config.toml
n_head = 2
d_mlp = 256
activation = "swiglu"
norm_eps = 1e-05
attn_scale = 0.177
init = "normal"
init_std_down = 0.0
optimizer = "soap_variant"
beta1 = 0.95
lr_head = 0.0115
decay_shape = "linear"
dataset = "wikipedia_en"
Each number is 128 + 32 x the weight over its row's rms, rounded and kept within 0 to 255. Layers, rows and columns count from 0. Numbers have three digits each. The size before them is the row's rms in percent of the matrix's.

# layer 5 MLP down, 64x256, rms 0.372, rows 0-21, columns 0-127
096:171105080125071170125103080175139161111123105140139105116226059105173113097189147146148180101173090101134088148149100122116113121120164131130125125122110120151210154182116187194177128156131137120140123098092079059124128131149141128108080097145147175089117183109155117092146158124179085165114164124130172121123161111150122111096195126085153060125166181147127123094174115131132123116129
098:119110100150155110108126116160131146064074185136098068090101080091099168165140107170127137096167137107116174153127177197155148166131131068165124080113091093102133116133165133222130142164085114113130104166168166141091125205176138124120118145160086094121138165175096112146105146096146152107141142165121113162081095160116116117149134148116105153084142087081158117114085140137133177094138
096:138093080129133098083150127150117064076135186125118124130114083162100095153177117140132137176138224093155202124184144137101118109111136156149157146135152105087141151099105137096123170068062122146090120085137159156128127166171089151134082127100106078120119089154167153150113101122140159105221114187186121121160119137092127130137106135124056148100028135103125083110111135118121132208120
100:087086114164141155116114199061128149126195122111145152095090077071125052153160121123111118182100113175150161129184115099084234139126148113097165111093172088090117122105106078170158100094102156112104179144099165108156132108110186203030148169135139190128159108088206099071126155130128144169101125169160112104114157096107090144111130096143171108128059133131114095092120149134121131103129
098:110117158126113085096103123106126121099112110092192092134143093159079137111112145101169106102131097145111131171105201126114132081159135135163144108057119139142155123110061170108159126119095142131125128157102150106149155163143149173140062042142122112182092176095156138082125195118142134149185119146148109113068185100133134154210155187102072141113255136112164114142195110133096108118118
092:112094096141096163104142138129140161152056093135136153099186104142122113069129122093152139031109159151102135083132140138102125085159128106158130150111107147177087117149112129134128096153184154110083145107093115165070098120125116093104144172149140086082181130101031143163123158122140079074125126137124130175137114102164132127162068120102182126094169141163120144186134087087150167116171
101:124101099153114125114141126141158181156104064132204118099116099125117103141112184164116163122122169090099118051061134130163097138124075121145095149165210117105145106119138129115153094165135111135094121070121081200129129190080132106137103094123114141050140127161116142136144123132163209191108197080145152130133122135099142118117126111126104129066214115130104088102075185176069103148163
094:149123221114101083084094086145128104135125121148132169171119177114096125112132131089139115175107156113138098114128090186072083119199144113098102110172099111157146091095175097126181193152123130134092147152067111151175134141149123119167121124181121196175151169103139097158153114135125145151156113173138103091074082133144095081147101084185090093134135153083112102106146093118144119063140
096:130144168132135092140091140052108108135169133116118201090115122105157170124124115092057151172159172151152100126085110137109189097074132110055120109145140124156133162085183081150123128137118144165125160173088088079114155096056159135126119192135150205128183145139131137136136142098136134107082058125093122136150177098148139109127127155085195048197121092144092099087187128101136177147146
100:121081187174144088095135139124170151100161108183178145169157115177074129175132142134090134115155093113092094107153200168139083104147100091072136134122178173091153100122083169116099151183144130162102103045132125092153138158148115064123112122093112139096175139097080153100218142104121116126185133116136031092199099196140095156109078095127134110143126139150153090147151153179157078060133
109:111162130105073214151141163094137107064144096165171156138164150139134113106130150155139132126165182136124128140147119116065139086107148154113076127158117133113160082126115114105144176135089154096076095171154168180135060177115162168124108109185140127100081138104131130100100144138124147112189086142106163117101116141143087096161103121187139134106119044128132140130114085127143129193115
104:060146164138137077134131121119120154162084124148107141111086088156102139136091124133060179088123070179122078082078126141058128142094112128059164107110107180176126176111163145133130162118075108132109094126141093124132114113177119105151155114169109134171161172126101163187068159120124142091123166172177153127132153160142112140107123095149153122138141128169135152107086106100135139122124
104:130126119102123133085098057055113099115088042107099142113098130113140116135091097114151165139155150153098155107104171059101139061140151110103093170119119181139164089125164140190152123151043152079144122092170155156121176166133166141130092115133122144096125176123158153124051117103129134086173147104083127131112093132084099112138169144099135173095136169117183099152114140141088095106149
097:104106082076117128174158136137120134069081178080113054088099132037165182148101107138101178056098058142166171136078136170140113123109168145161117144128098070124116182144169151115166147112156191114168114215121114134130102149163148139152138118056137097084150143157117141142151164174126120130133184108142136099109140156082139150156100130104102122138106146132093154112071142099128189118100
095:085176177174067124148068158071103100123104149128135139175082154154129167112103076134117102138081160179136086156132144121090162170047092141040053091128097195131187144130138084135158074151089119109156115125133133188121126099114181170181151081158126138108126121131095172106125136110145098138084117135141105191111104106141097174135055119118137145113107088136134131105155138117053157119125
098:167126125165155165134125207118107124153133155104096141108130135130212093079122153116128150147160084173099174091184114031126146110136125192173147160176153132123137173170097131102197139123110121086118169131079134118144053150146119091121113114147145102088058107129153120127146116125118128161140080134085161149154031104154158179091142155126142166159091131111103110102098044184160131118101
095:104117144071119107105064111131119102130127134127166135187141188125162188117084140121128119099114131139133062115166143076081206181133128139104117135123156090128119108170106125238108100102144102105171103104133208181086166176096105184115151163164121158108118101118140109145124151115148159128140111082130094100172185127056107092120134167112141107176105127125180122117104153163172099123157
095:163152146102086168128092117092124217135107174115131125186121151099095132154145103114105172120129148129122154110116102093098083171121148165147115133110134126142097181077119153114137103157127105104156123170074079047137152120141051075090129152140157113104058147122202139137106137138079162136157073102149101137094195082124115108147138163112076121160104130126087153123107094170103119173122
106:187143052143156132144091108104104111158084101127168133120153157098164107094104095117139097119108147158138125149139135197093140143114110084096170056142155114102116156139143055148139132124130136134097175140114145126137179094161128166149090096102129218081146145134169111081164124131160093162117177144154101106096180071100150051128115153091122164088127113104166123117151053105096174197105
097:151121140159097178084147141176123183149094136119125086123093146134078147169114148122110144119126199127138130132061149126121077188154195124106149163164111067128112127099190121174140129149100113081132123162116108157049085116172150112146128065086077141149134120154168110118152067130069145144175120073128085116089144151081121094102104090118132136125145179125075106129146136140115134141108
095:155103185157160116130109117106152112069070091150129115076140151192187124149106132120133121091088115113143154082139115133155141133168150097118069172151102124076077070147128200142089146163142143143138154176132123116164139127100060086137168122087088098143165113109119101138108110117091128078164074100098149178185117075093197112119087170060110162156148155122122080154069096158105133129104
098:153102137150145065045128099136147073048120116130202143156116154157069130125077143148107154099129157138177164145205220195164161101163118031086152100110132151088168215128048131133127121192141121096065121134099113154120119191132124099144065096116086113064126133115126122150102110136137126143121144113126064079113079115159125117134102145134145138120160151144149170133174098167123128146067